Part of a small language model's weights: 15.7M parameters, biases.
Each number is 128 + 32 x the weight over its row's rms, rounded and kept within 0 to 255. Layers, rows and columns count from 0. The size above them is the row's rms in percent of the matrix's.

# layer 16 attention query, 384x192, rms 0.0985, rows 218-253, columns 0-95
size [ 89  96  95  94  82 100 101  93  81  97  96  93 103  99 101  92  89 100 108 100  96  99  99 103 100  97 102  89  98  92  89 103  91  97  97  92]
[[ 98 144 175 106  99 157 125 109 142 149 115  93 121 161  97 102 119 128 170 124 117  96 153 151 138 100 103 148 113 193 172  88 183  85  96 180 127 163 158 138 160 122 139  70  85 173 187 137 108 188  81 117 115 161 136 153 103 106 111 123 117 105 150 104 116 121 103 139  85  82 191  51 126 163 160 112 113  66  77 117  52 106 142 114 149 136 157 142 115 128 101  83 167 114 105 165]
 [ 74 139 133 103 119 149 109 127 133 125  89  66 181 122 106 112 108  93 148 157  94  70 182 165 163  99 222 127 150 113 160 127 132 160 148 147 125 137 162 172 154 135 172 166 112 175 149 124 168 111 144 140 146  73 122 117 121 147 130 116  95  82 110 158  84 123 119 166 158 103 102  86 178 118 120 179  97 137 113 111 121  98 103 119 160 122 135 125  95  71 162 111  81 173 146 157]
 [192 135  99  71  77 169 120 134 139 148 111 147 110 128 136 131 145 130 132 100 143  93 165  98  91 150 126 159 107  61 120  75 103 100 154 122 119 165 108 144  76 211 156 135 103 120 147 106 182 136  28 129  98 167 110 122  87  83 189 154 154 124 100 137 224 106 154 146 137 131  93 116 164 149 186  92 172 130 133 135 150 161 112 164 147 155 114 147 197  95 110 141 136 164 137 170]
 [178 137  82 144  79 130 121 180 100 167 138 144 147 193 150 159 150 134 156 170 147  97  81 164  93 151  81 176 128 161 138 128 163 102 123 124 141 120  57 136  96 120 127 224 100 142 139 189 138 130 100 112 168  79 119 113 139 193 164 115 105 147 157  95 153 123  95 103 106 140 108 104 130 101 146 131 114 169 119 141  98 145 135  78 125 133 110 127 123 120 102 166 147  93  68 130]
 [ 76  42 135 155 159 146 158 174 149 123 141  87 121 161 169 213  99 158 152  76 136 121 113  99 109 123 184 129 118  95 119 105 121 175 161  90 106 167 151 114  67  77 103 147 173 122 139 122  61 171 132 182 139 185 153  91 123 119 179 126 163 157  94 122  97 115 180  76 159  91 108 152 111 117 140  61 125 166 134 124 122 129  18  63 178 101 134  91 168  92 159 152 159 158 125 154]
 [111  78 125 117 159 125 114 134 128  75 158 158  93 119 128 161  95  89 167 136 135 147 132 161 107 100 148 161 145 129  92  89 107  66  74  93 130 136 102 160 161 143  84 123 104  89 123 120 155 112 102 141 121 140 155 143 164 103 110 179  96 113 140  97 169 106  79 184  83 114 121 127 138 109 180 117 160 155 165  81 106 139  87  85 154 140 132  53 178 140 133 211 142  83 134 153]
 [106 169  98 173 111  89 113  67 176  89  75 112  94  74 148 102 172 106 125 131 163 113 148 133 162 139 183  88 174 114 141 126 159 148 108 121 139 117 176 172 163 111  73 153 141 167 131 108 116  96 221  52 173 138 150 170 176 107 155 133 103 125 141 135 143 149  66  33 152 121 172 125 162 151  92  98  99 167 108 179 167  94 113 116  94  69  95 151 129 149 153 128  62 159 166 150]
 [ 75 137 161 111 152 134  68 127 103  94 110 153 135 135 131 117 152  88  88 101 164 144 112 118  74 134 213 128  94 138 148 119  89 106  91  42 114 124 163  94 111 142  55 118 117 162 101 100 138 148 160  96 118 149 128 123  75 166 103 151 140 196 163 114 178 162  92 115 123 124 112 171 121 134 138 119 137 186 170 165  68 148 148 108 107 195  69 126 129 140 124 101 108  45 113 142]
 [ 91 105 101  95  95 102  93 127 177 175  74 185 177 135 196 130 166 138 168 116 116 117 170 115 111 110 180  66 167 105 123 126 108 124 128 150 193 134 121 174  92 125 166 126 112 112 116 102 105 140 115 116  96 138 115 166 145 113 159 119 102 163 118 112 156 138 207  91 125 190 130 131 128 133 129 107 118 141 132  94 110  97  84 133 115 127  99 118 134  82  87 135 161 150 189  85]
 [141 143 108 126 164 113 148 103 115 103 158 142  88 178 138  89  83 198 139 172 155 128 108  68 146  90 104 149 102 133 128 115 110 119 141 149 158 137  92 126 105 125 158 172 114  95  99 128 124 128 218 124  93 143 126 107 111 103  82 149 127  73 121 111 145 129  55 101 119 169 185  96  91 186 151 134 165 210 141  96 187 105 121 142 141  86 103 124 130 146 158  60 117  32 110 133]
 [171 166 135 151 194 160 142 129 108 155 114 100 134 106 136  57  70 118 125 114  85 177 102 170 154  84 121 175  92 138 199  91 125 125  78  61 184 169 150 159 120 170  78 134 121 133 126 156 137 107 127 121 126 135 162 140 189 118 134 135 111 142 149 124 109 104 171  94 142 115  94 117 101 130 137 149  88 188 100 151 113 134 136 169 193 139 119 124 192 182  95 144  79 127 117 116]
 [ 79 106 108  97 152 115 137 155 155 162  47 123 143 117  88 111 124  92 147 137 141  82 129 154 158 133  74 190 105 166  95 143  65  85 184 123 101 152  17  96 123 175  98 144  83 159 109  88 137 159  94 168 131 119 128  99  94  97 161  99  80 129 139 156 145 118 165 142  88  83 155 130 146  92  93 146 147 127 178  94  97 139 149 132 110 133 124 142 169  75 128 132 180 176 101 171]
 [ 64 125 100 172 144 189 134 108 176 118 120 150 131 139 133 171  78 122 146 132  68 114 118 112  89 176 148 155 114 158 141 117 134 107 170 123 124 109  29 134 190 123 149 144 155 152  67 104 109 107 122 154 112  98 120 102 152 161  84 126 136 123 127 159 127 114 142 182 132  85 155  94 183 127 101 164 102 133 151  89 111  71 100 101 118 176 138 131 124  89 162 141 145  66 106 136]
 [144 101 153 154 141 139 115 130 165 130 172 170 136 141 152 140 107 137 108 116 110 149 104 198 111 138 109 154 156  86  76 148 155 101 154 150 172  69  99  82  87 135  57 178 123 136 134 102 165 178  64 124 136 165 153 100  83 156 172 140 108  84  86 139 139  72 131  52 132 177 126 123 155  93 149  24 152 144 128 200 163  88  51 135 113 124 155 140  31 130 106 167 108 133 141  76]
 [133  98 103 150 143 142 148 128 128 111 243  71 129 117 158 127 179 124 155  92 138 127 149 187  77  91 139 108 104  90  81 162  44 124 156 132 123 136 119 117 110 100 156  74 154 136  89  95 122  88 156 163  71 122 160  69  95  93  98 124 131  88 100 132 141 131 113  85 137 113 183 113 139 101 148 133  66 136 111 144 190 126 177 108 107 152 124 113 139 143 107  93 132 173  79 133]
 [133  60 161 125 130 147 155 124 126  97 105 162  98  79 159 106 135  86 126 119  78 165 144 113 139 107 107  91 233 110 178 113 106  95 114 122  78 161  64 115 133  98 145 158 140 100 157 144 124  76 213 158 176 137 123  40 103 104 146  93 123 131 136 123 163 141 126 134 176  98 159  99 123 130 109 134 238 191 170 161 162 121 168 193 111 188 118  87 151 109 168 147 138 111 114 186]
 [208 135 166 180 148 140 117 123 138 152 170 103  86 155 113 129 115 122 116  99  92 121 153 159 176 161 130 165 164  97  61 121  98 155  70  99 129 180 106 113 182  91 113 158 147  61 128 168 120  84 105 138 117  71 130 148 184 131 105 134 155 113 103  76 102 128 116 141 120  46 151 110 124 182 146  78 109 200 175 146 121  95 127  93 163 168  90 127 126 110 166 120  71 104 181 174]
 [153 159 113  79 176 139 108 139 106 125 147 112 148  53  67 117 103 175 130 144 173 124 118 110  91 120 207 103 144 137 197  88  65  78  88 127 151  90 136 110 181 171  87 161 126 134 130 121 149 106 226  90 134 119 164  89 102 155 133 156 144 102  90 131 116 148  97  87 128 129 102 148 199 115 110 137  91  45 131 121 127 190 102  70 144  80 120  74 167 173 185 150 118  85 162 127]
 [117  87 187 197 143 151 104  98 100  56  90 150 142 159  88 137 117 119 122  85 188 172 100 131  56  72 104 157 102  91 123 100 164  99 115 108 171 148  98 124 130 150  92 169 110 118  96 137 163  83 156 114 118 122 179 141 120 116 180  56 144 159 148 123 137  97 172 131 119 126 147 142 162 143 133  87 195 171 161  95 105  53 110 156 190 152 114 110 156 143 139 115 158 140 129 114]
 [ 86 134  57 109 107 141 163 141  74 248 162 165 180 104 100 141 143 102  98 156 143 143 134 182 131  52 116 124  94 158 102 106 142 110 128  99 138 135 150 100 175 119 139 100 184  91 171 138  75 121  80 123 129 114 138 116 178 140  92 198 187 137 144 172 166 136 141  98 123 114 132 173 167 128 159 144 134 125 117 133 139 111 141 139  84  35 117 111 133 125 154 106 122 119 204  95]
 [118 101 107  85 125 128 170 141 119 156 102 139 128 103  92 129 120 111 192 129  89 161 151 151 105 190 105 205 118 119 137 117  92  96 171 109 112  78 168 146 116 129 111 119 147 131 107 122 130 149 122  76  70 102 114 129 131 153 130 156 161 194 120 149 136 158 135 133 164  99 207 179 131 116 111 190  78 141 126  96 191 116  84 116 105 179 137  86 124 147 205 132 115 123 107 126]
 [136 102 107 153  81 139  70 134  97 159 160  74 161 122 146 164 115 129  76 136  72 121 132 131 139 122  72  99 122 144 185 170 105 134 146 125 114 165 112 123 131 145 137 106 134 139 124 115 134 197  42 116  98 156 101 168 130 191  98 177 142 139 167 147 135 135  92  98 129 212 185 105 146 127 160  53 166 100 158  67 109 121 164 123 102 161 116 140 109  93 160 121  95 134 137 148]
 [105 107 170 124  83 174 109 144  48 105 110 183 149  60  88  92 163 160 146 187 157 113 124 115 123 127 163 159 145 153 168 138  66 141 168 152 143 187 160 152  88 142 128 136 129 123 146 141 101  71 197 104 195 165 137 158  92 108  97 195 122 188  85 139 141 110 122  92 146 143 179 119 121 134 139 148 122 179 163  65 135 110 155 111  97 177  99 133  66 127  94  83  92 122 119 129]
 [117 172 157 124 146 125 146 146  67 135 114 106 129 102 139 106 166 146 121  96 117 103 108 119 212 134 135 187 113 109  82 173  77 179 141  78 150 156  87  97  82 149 109 138  85 125 116 171 152 113 214 156 128 124  80 114  90 107 164 124 150  76 115  83 118 119 108  72  84 145 171 169 109 113 120 154 108 151  99 154 149 115 129 148  92  82 108 194 134 142 209 140 106 175 167 108]
 [103 110 129 150 120 143  84 163 205  95 132  71 127 168 134 118 124  82 133 194 118 181 144  94 131  90 161 118 150 104 129 165 141 104  95  93  42 149 128  88  81 144 188 168 170 149  97  95 108 175  38 169 143 172 160 149 103  88 122 138  94 153 206  92 138  82 142  99 143 100 154 138  77 125 141 135  96 144 154 126 106 178  54 167 110 188 113 109 117 128 129 122  83 169 105 137]
 [142 131 150 177  80  93 152 156 121 132  75 147 133 140 139 168  73 118 114  90 114 140 111  80 107  83 154  93 146 100 147 153 112 128  89  55  99 129  93 122 125 154 136  80 114  81 149 119 118  49 237  68 126 107 114 124 111 156 121 152 136 125 149 154 212 160 108 106  75 112 139 165 137  82 101  90 113 145 148 154 114 173  97 112 103 117 155  73 125 158 131 150  32 115 126 108]
 [118 122 153 170 179 138 106 121 110 100 118 157 143 165 154 108 125 153 138 141 142 109 102  72 146  46  87 156 117 174 116 119 194 105 173 114 121 193  99 128 181  87 157 149 152 183 105 156 158 141  36 137 152 159 116  99 121 159 136  98 106 154 141 123 142  67 112 132 123 131 112 101 195 139 120 108 176 189 146 144 156 101 118 173 120 184 103 101  90 109 146 101 143 127  63 104]
 [ 65 135  78  89 228 104 129  96 112 117 199  75 121 103  80 126 148  96 128 160 171 152 121  75 148 193 149 117 195 142 134 145  89 110  84  91 108 123 165 116 119 136 120 111 129 119 149 177 113 186  73 127 160 114 140 166  90 125 163 169 131  91 125 117 199  93 123 146 107 134 156  86 116 166 142  90 143 138 102 137  99 145 100  91 101 139 129  95 114  84 108 168 130  63 141 123]
 [124 117 161  98 111 103 168 178 135 117 162 135 155  75 115 136 150 189 119 167 144 169 134 100  82 106 153 142 111  88 101 167 123 157  83 152 124 140 172  87 182 126  92  88 114 128 123 155 112 134 212 154 147 132 139 154 121 110 145 144 138 176 108 137 123 103 128 142 142 136 101 170 172 141 163 119 107 156  59 132 137  72 136  98 157 155 119 163  91 179 110 126 126 148 175  97]
 [147 140 138  70 104 121 158 115 158 135 125 145  86 120 131  64 129 146 145 110 175 163 130 124 144 130 129  54 147 121 114 171 111 131 107 139  88 162 125 183  75 147  53 135 142  81 169 178 141 116 110  60 175  90 158 136 138 169  98 219 116 138  79 152 192 152  61 116 100 123 127 205 100 113 105 140 114 127  74 156 114 156 157  78  91 134  86 139 125 157 146 163  91 121 167  91]
 [125 112 112  84 122 100 119  50  90 124 154  91 140 111  77 171 145 159 187 154 128  32 142  84 100 147 111 148 134 161 131 182 123 112 138 109 162 116 153 149 148  86 114 125  39 124 148 145 112 118 117 141 145 117 107 154 107 183 152 180 161 123 104 172 125 166 105 119  80  97 121 170 135 137  95 139  81 169  79 164 120  88 132 138 121  57 112 178 164 151 133 151  80  83 145 140]
 [177 110 174  75  72 179 176  29  68 109 100 141 104 102 142  95 142 116  82 101  91 155 103 148 161 158 116 125 147 151 115 114 108 149 112 179 177 179  87 115 128  86  95  86 105 154 158 159 126 102 112  96 159 150  92 159 161 120 163 122 234 112 117  77 136 130 148 133 100 111 134 191 145 173 164 101 122 129 117 127 165  72 146 103  83 130 143 134 112 137 139 166 117 115 151 136]
 [118 171 109 115 142 193 178 179  70 156 187 130 217 142 149 162 137 116 102 142 110 158 157 139 127 104 144  99 141 172 158 154 108 155  89 124 126 161  71 122 103 183 109 163 110 116 143 109 142 158  80  89 119 107  82 122 143  52 170  90  32 138 112 118  95 121 128 114 151 136  98 176 115 157 101 153 139 179 110 136 144 122 119 153 115 182 110 167 158 124 113 138 148 162 153 145]
 [124 167 132 143  71 139 109 139 149  51 168 177 113  77 130 134 155  83 153 126  72 180 142 141  81 124 117 143  89 114  94 119 115 151 152 150 107 151 148 107  97 131  89 122  82 100 135 157 122 134  86 137  81 176 126 129 170 153 140 169 173 153  93 115 134  74  77 122 121 147 142 116 158 160 114 135 113 164 133 150 134 152 173  82 164 167 121 129 142 101 134  86 120 160 128 119]
 [142 136 118 122 125 157 140 136 140 131  59 107 120 154  90 129 158 123 163 111 115 151 159 131 147  81 192 143 167  48 139 154 123 112 147 100 103 124  73 117 153 170 154 184 115 136 129  93 157 118   0 168 134 108  87  90 118 133 122 117 101  69  99 121 111  89 124 120 107 152 102 103 104 105 205 140  85 143 133 104 119 119  88 166 116 135 101 137 102  86 112 135  97 157 131 166]
 [132 118 147 169 124 150 116  89 168 167 144  99  87 141 140 125 114 122 116 126 138 104 111 146  73 130  94 180  67 132 139 125 107 138 116 145 168 106 126  90 150 124 110 137 103 120  95 146 116 137   7  95 140 173 131 133 146 174 143  58 171  88 119 116 118 141  56 156 143 162 120  86  72 120 106 161 147  83  94 129 126 109 111 164 162 139  64 114 164 140 136 180 117 156 110 123]]
# layer 16 attention key, 384x192, rms 0.0981, rows 218-253, columns 0-95
size [ 92  92  97  97  82 101 100  92  79  96  97  94 104  97  98  96  91  93 107  99  93  99  98 101  97  96  99  91  93  88  85 103  90  97  96  94]
[[142 139 114 101  95 166 147 129 131  94 131  83 143 144 135  87 103  81 161 127 117 104  74 132 167 132 153 124 145  99 157 109 114 177 128  86 122 133 201 166 123 120 202  82 147 122 166 201 183 159 196  68 132 157 118  99 128 106 122 125 187 123  90 135 116 130 132 101 104  91 135 120 138 131 172 117  90 139 108 165 142 143 173  97 170 114 142 108  82 133 191 142 174 129 101 145]
 [148  85 174 104 115 140 110  94 118 158 110 128 145 123 138  98  60  70 124 183 140 128 191 167 155 101  62  90 133 107 172 100 148 165 131 153 195 131 137 179 159 111 147 115 154 108 135 157 144 213 145 114 111  75 123 137 151 122  98  86 164 154 176 145 122 139  59 121 119 150  75 110 166 120  59 189 105  81  87 112  70 142 132 158 149 161 183 118 112  80 121 131  72 127 151  64]
 [108 131 127 103 152 128 161 207  91  87 119 172  52 134 101  78 145  78 127 139 139 192 138 140 108 134 148 109 126 109 125 102  67  96  65 127 157 116 156 126 134 136 136 143 138  92 112 123 111 140 163 178  85 141 155 139 148 145 154  85 117 165 118 121 165 132  89 135  69  93  83  89 127 103 144 158 127 154 146 162 163 174 132 165 193 114 135 125 158 137 103 143 137 117 110 154]
 [169  98 155 127 136  93 196 144  89  90  63 138 139 113 146 172 157 134 107  81 126 148 140 218  83 105  95 132 109 136 120 106 120  19 147 114 125 166 113 161 168  86  94 124 110  95 109 142  40 127 143 109  86 155  97  77 133 113 135 161 130 135 145 104 124 129 143 128 123 133 122 138 198 222 129 113 109  98 110  86  64 170 146 134 136 168  95 170 141 177  67 201 197 145 144 155]
 [163 130 115 151 189 155 140 114 151 146 114  99 159  92 146  98 136 103 161 142 200 118 105 166 136 141 117 129 140 103 131 103 169 133  90  91 101  96  47 130 144 132 146 178  64 103 163 114  76 131 108 132 115  85 159 119 136 165 124 184 151 150  85 140 131 115  57 108 122 135 109 161 167 124 119  93 173 107  71 172 133 150 103 136 137 163 202  86 119 116 136 122 159 162 140 109]
 [108  75 115 119 140 152 117 140 147 142 186 118 157 126 129 136 104 115 136 101 115 132 145 115 132 127  40 114 144 128 173 137 127 106  78  56 151 120 181 152 114 115 105 142 137 141 134 111 118 148 165 197  81  97 156 125 148 158 129 105 132  94  74 141 115 104 131 159 134  93  85 122  92 148  68 125 108 116 135 187 182  94  77 109 135 116  99 110 148 142  83 197 141 122 140 145]
 [188 155 101 155 133 106  61  61 115 149 100  99 148 119 125 125 171 182 100 113 149 156 146 118 139 180 110 103 178 131 206 112 106 154 137  84  94 136  66  71 154 125 118 144 135 136 100 155 136 104  40 129 184 109 138 129 101 130  52 124 176 149 137 127 178 116 118 105 116 175 114 182 109 188 123  78 156 129 141 144 104 158 130 164 107 118  90 138 119  88 143 155  33 143 139 126]
 [139 179  81  96 171 128 160 166 117 112 149 137 111  76 122 143 107 127  87 163 130 136 103  92 134 136  70 144 108 118 127 159 145 121 159  88 115 127 170 150 126 218 111 123  99 185 107 131  70 136  67 190 177 173 172 178  88 159  70 168 104 139 133 184 155 135 125 155 119 133 159 130 133 123 121 146 141 118 139  88 144 175 114 116  83 115 130  95 133 156 132 140 177 155 106 128]
 [113 142 133 151 107 159 187 138 113 208  98 126  94 149 103 127 102 129 128  70 161 179 173 158 116 138 121 101 114 173 178  98  48 152 159 136 137 101 147 194 115  63  74 131 100 143 145 134 149 112 205 136 129  81 129 127 124 144 139  85 141 152  74 132 135  92 142  89 181 106  82 139 151 102 153 100 154 127 149 122  49 115 125 102 130 173  99 133  87  76 150 157 159 120  94 127]
 [122  98  99 122  83 160 104 127 124 101 110 147 151 111 119 127 105 136 125 217 127 145 159 103 177 149 168 146 101 137  84 168 129  88 126 199  99 124 148 128 123 129 120 171 204  99 111 140  98  83  80 109 172 161 141 153  95  80 107 122  97 112 162 114 160 150 126  93 138 165 139 248  86 119 178  99 137  98 164 138 132 142  79 145 110 109 115 160 154 173 140 119  36  97 104 157]
 [121 125  92 137  36 123 164 189  89 116 109 133 171 104 109 127 130 139 121 134  68  91 136 105 157 129  98 127  91 213 152 107 149 125 130 116 122 131 162  76  97 143  99 115  88 134 185 123 124 151  35 153 111 119 160 116 106 194 154 150 176 100 150  95 184 129 153  92  89 104  81 151 152 154 163 129 138 170 192 115 157 121 123  87 133 108 131 136 153 150  97 173  66 122 159 159]
 [139 117 135 104 116 101 131 154 145 193 158 144 100 127 144  69 135  85 195 118 100 115 165 171 100 121 141 163 145 163  82 154  66  56 121  98 116 123 141 153 115 145  98 132 130 139  95 141 118 204 118 150 107 124 122 148 140 181 164 139 139  95 155 134  49 157  89 122 157 123 162  46 108  81  78 172 120  66  64 120 186 136 108 132 145 100 115 111  99 119 140 164 135 125 134 168]
 [119 142 164 152 153 107 179 118 130 111 118 121 140 121 119 166  95 119 130 131 141  36 109 165  94 123 167 117 110 121 120 202 127 116 126 137 141 113 129 136 102 145 143  79 127 162 128 125  96 196  75 104 124 119 155 175 181 141 101 135 146  68 114 184 121 140 128  88 127 142 175 103 192  91  50 112 137 114 117 112 140  90 119  66 144 141 141  98 110  88 128 198 119 163 171 139]
 [127 191 154 106 171 127 157 147  97  80 117 108 107 165 148 103 167 187 165  77 107 133 132 163 156 118  97 140 147  70  95 106 132 136  97  81 102 131  69 122 157 133 114 149 150 166 128 119 122 166 118  61 122 153 129 126 141 140 154  77 158 115 124 157 192  77 102 108 128 152 132 167 117 159 157 133 118  84  84 146 151 124 148 186 155 105 125 113  53 174 117 100 195 137 100 118]
 [114  92  66 136 148 142  66 129 151 100 121 109 112 123 160  80 115 154  66 138 137  91  93 149  75 158 129 138 155 157  80 112  81 153 149 171 144  75 101 141 151 141 156 146 135 155 142 167  95 124 175 126  73 134  82 137 122 121 148  99 174 111 116 109 161 127 138 137  98  63  99 167 138 103 132 179 168 178 140 146 149  83 110 147 103  89 164  82 104 104 148 114 182 144 181 102]
 [196  62 134 152 188 159 132 121 117  67 125 183 142  88 202  99 162  73 117 171 114 136 105 105 216 133 122 100 151 106 158 146 163  95 171 150  92 160  86 116  89 184  97  79 121 124 126 114 130 109 133 147 161 167 127 160 109 119 139 107 130 100  83  64  62  86 145 150 132 128  95 137 128  98  89 131 152 187 164 129 180 129 116 112 120 112 118  84  55  86 140 120 110 168  96 157]
 [ 69 147 159 124 134 179 139 133 106 168 146 104 108 128 156 121 105 150 135 162 124 168 112 145 130 136 139 153 126 114 112 139  28 180 117 110  57 165 145  63 109 125 114 131 201  53 114 162 129 111  99  94 173  87 143 144 163 135 184 105 142 131 172 132  98 140  74 155  71  85 120 167 133 138 133 134 179 208 178 161  83 134  66 126 111 163 154 160 173 104 104 140 131 125 139 134]
 [159  92  97 113 136 137  74 153 185 161 206 119 154  70  92 178 123 174  81 111 129 119 101 136  80 117 116 103 172 155 196 136 149 131 114 130 138 113 115  95 119 140 107 148 150 128 144 200  93 143  71 122  90 146 157 156 171 116 122  96 209 160 153 153 139 131 139 112 167 158 116 147 144  73 126  90 127  81 102 175 138 109  79 110  85 110 154 104 208 133 106 145 159 155 107 161]
 [140 144 125 157 179  94 153 181  40 141 157 120 164 129 155 123  88 133 142 163 120 146 142 164 105 103 108 165 135 122 115 121 147  94 158  72 103 145 142 143 108 169  85 180  93 109 142  88  89 110 155  79 155 112 156 112 140 148 108 129 158 143  83 130 128 114 125  76  91 148 161 136 114 127 122 112 168 170 157 104 133 144 159 106 170 116 108 151  89 173 108 105 104 143 114 133]
 [125  96 114 125 158 142 101 136 152 157 161 147 137  83 129 191 117 139 150  39 135  61  86  93  72 174 139 132 126 120 127 129 128  87 122 149 156  76 108 136 156  84 176  83 101 109 119 168 144  76 123 171 134 169 151 185 130 128 141 114  82 136 149 177 109 100 136  60 121 132 147 163  93 138 173 101 183 105  82  94 138 138 101 167  66 102 119 179 117  94 160 117 152 184 167 114]
 [135  69 147 148  57 124 149 142 167 133 145  96 112  85  87 120  99  85 186 146 158  44 128  99  79  73 103 170 145 166 102 156 103  10 141 140 161 129 120  74 142 107 120 108 140 137 117 132 172 113  86 136 101 138 156 201 134 102 131 162 176 163 110 141 172 160 136 150 136 157 115 134 170 142  74 153 103 143 132 136 126  95  79  96  99  99  88 134 170  56 143 131 131 140 145 126]
 [115  67 137 148 146 102 168 141 140 161 121 128 117 157 159 102 211 136 113 183 116 115 123 206 201 123 143 121 128 114 104 143  99 117 137 129 128  78 147  92  99 105 123 137 159 113  73 114 133 173 160 142 137 141  63  79 120  95  83  68 127  86 134 149 158  65 111  90  77 109 138 162  94  83 214 126 114 140  79 139  67 117 131  49 155 138 145 147  84 141 115 113 147 160 157 179]
 [123  90 145 115 105 116 109 168 164 137 118 120  85 107 150 132 126 122 103 148 168 149  90 123 151 164 120 112 117 202 109 136 130 132 174 130  89 152 182 152 113  98 139  93 101  99  89 172 139 145 119  97 180 126 102 174  53 163  98  80 112  91  55  98 183 114 177 132 136 160 208 158 139 145 138 167 163 100 159 187 134 157 157 107 142 191 155 160 165 132 115  34 136 133  94 100]
 [155 167 128  87 140 126 119 123 120 133 110 122 133 159 115  81 127 112 164 127 124  77  71 117 114 173 115 169  95 122  87 124 118 157 111 133 160 149  99 129  72 134 113 154  87  89  95 180 175  87 118 149  89 125 115 128 142 175 160  90 178 131 134 118 137 216 176 159 131 158 172 161 117 167 111 136 138 152 120 104 108 101 104 152 153  71 170 150 170 132 163 119 124 128 119 159]
 [ 87 147 134  91 119 153 167 143 129 157 118 106 157 141  96 172 145 101 141 119 153 126 112 138 133 173 147 124 103  80 120 174 154 111 153 148 106 174 230 104 152 135 150 129  98 149  97 105 144 180 171 174 118 107 138 125 148  57  50  71  58 117 147 141  86 110 108  95 160 112 121  69  94 159 123  89 148 123 123 135 155 175 104 137 129 171  96 177  99 145  78 163 111 150 113 168]
 [141 122 127 182 149 112  98 132 206  89 160 161 145  94 181 122 123 124  42 141 104 140 136 116 159 148 132  60 167 130 115  73 132 131 110 110 106 136 132 118 114 146 109 107 155 145 122  67 109  86 182 161 123 139 163 104 109 123 146 133 108 188  51 149 128 137 112 132  87 168  87 174  93 162 185  76 163 129 143 127 114 155 104 119 162 112 141 101 151 110 109  79  95 111  81 120]
 [141 125 187 157 211 128 144 182 113 102 146 136 124 190  95 134 112 180 108 193  98 172 110 123 183  78  92 184 110 174  77 130 170  46  90 139 151 146  15 136 138 108 139 143 115 137 103 102 163 138 120 158 137 130 102 144 125  99 136 144 127 110 134 131  63  96 150 111 134 136 142 152 168 137  74  61 170 156 142 141 143  99 168 109 126 123 117 150 123 207 121 195  86 163 195 142]
 [144 124 129 153  62 157 171 105 113 133 133 128 100  92 144 162 185 159  68  95 155 176 122 138 109 187 204 175 186  88 131 157 182 130  98 130 112 136 153  75 174 146 162 178 104 160 102 120  65 107  30 131 140 115 144  94 129 133 106 123 150 161 129 148 131 102 159 125  99 142  94  85 128 118 125 110 169  76 175 163 178 154 133  96 139 132 131 143 115 161 134 118 141  99 168 169]
 [146 130  75 163 125 117  94 108 156 110 149  69 146 172 152  85 104 111  76 152 164 149  88 130 111 130 104 155 147  86 147 193 174 154 135 124 176 150 122 130 152 144 105 100 132  85 109 160 108 145 105  60 148 200 155 192 109 112 132 206 110 115 120 111 116 151 200  94 109 144  87 138 168 145 152 120 115 124  75 132 166 117 135 181 128  74 127 127 186 144 112 136 136 116 141  80]
 [146 103 124  90  68 153  93 118 128 135 100 157 108 116 174  83 194 169 132  90  94 142  97 122 160 178  99  76 208 127 121  84 122 144 119  93  86 125 152  87 176 167 150 171  92  98 139  45 121  97  65 146 132  64  96 151 142 202  93 184 170 122 148 142 138 110 153 110 114  89 124 156 152  90 176 159 128 125 162 151 107 155 104 137 116  91  91 181 177 130 157  73 151 172 108 106]
 [147  57 138 205 129 104  46  73 123 124 160 138  93 151 155 126 112 102 181 135 133  74 177 100 109 178 190 132 193 118 120 124  89 108  99 145 158 150 124 136 178 100 126 152 134 121 108 136 163 127 138 133 134 155 163 140 123 137 116 126 127 121 133 127 119 108 117 132 165 152 112 217 204 122 148 119 126  93 120 105  66 110  88 100 141  90 138  81  93  97 162  82 104 130 156 121]
 [214 126 159 148 137 124 140 154  73 109  89  82  54 132 146 107 108 138 136 154  75 108 122 147 138  85 121 139 141 121 110  99 113 145 169 100 133  63 117  91  81 154 216 106 178 116 148 130 120  82  99  87 110  67 167  99 143 112 177  70 134 100 105  82 175 125 194 170  81 138 108 112 136 141 168  93 147 199 125 111 100 154 188 119 171 116 113 122 123 152 108  58 182  95 154 114]
 [114 201 153 113 148 166 142 155  79 142 139 157 111 158 110 231  80  81 129 127 160 132  84 133 146  99 136 159 144 192 118 122  43 149 134 148 106 161  99 118 151 102 104 130 119  51 113 171 134  55 162 100 153 140 102  72  89 177  90 119 106 133  77 107 151 122 146 140 118 116 102 126 134  87 163 154 107 125 115 116 142 151 107 181 185 128  78 144 156 100 134 122 161  90  88 101]
 [204 142 132 143 108 144 120 132 122  85  85 166 148 163 178 129 125 188 128  99 138 140 138 128 152  94  88  93  90 137 105 138  87  82 147  69 130  48 131 109 177 144 117 149 142 182 154  85 119 143 186 118 100 145 108 171  99 157 111 124 108 174 153  97 166 113 122 127  69  85  58 108 124  81 145 103 160 136 191 131  76 136 149 103 181 108 160 158  95 147 101  91 171 121 164 103]
 [128 112 122 155 212 124 177 124 125 178  77  73 111 143  70 156 121 146 170 136 133 148 186 169 167  51 152 140 134  84 113  85  92 124 129 152 192 151 129 155 141 178  61 147 152  69  89 134 177 147 139 158 117  95 106 115 112  92 131 106 125 126 125 115 106  55 113 161 153 137 103  46 106 154 137 211 182  70  99 108 134 125 126 124 123 104 118 166 144 100 106 169 130 133 127 105]
 [132  69 173 119 164  83 212 126 122  69 153  94  99 157 143 142 148 146 162  89 119 112 130 114 115 107 176 135 164 118 130  84 126 233 136  57 124 109 135 136 128  90 122 147 150 157 128 137 123 116 121 107 142 111 120 104 143 159 143 155 174  95 164 166 122 103  85 172 113 183 184 112  97 151 167 141  78 177 125 103  60  89 170  73 101 119 122 138  83 138 117 128 100  82 124 194]]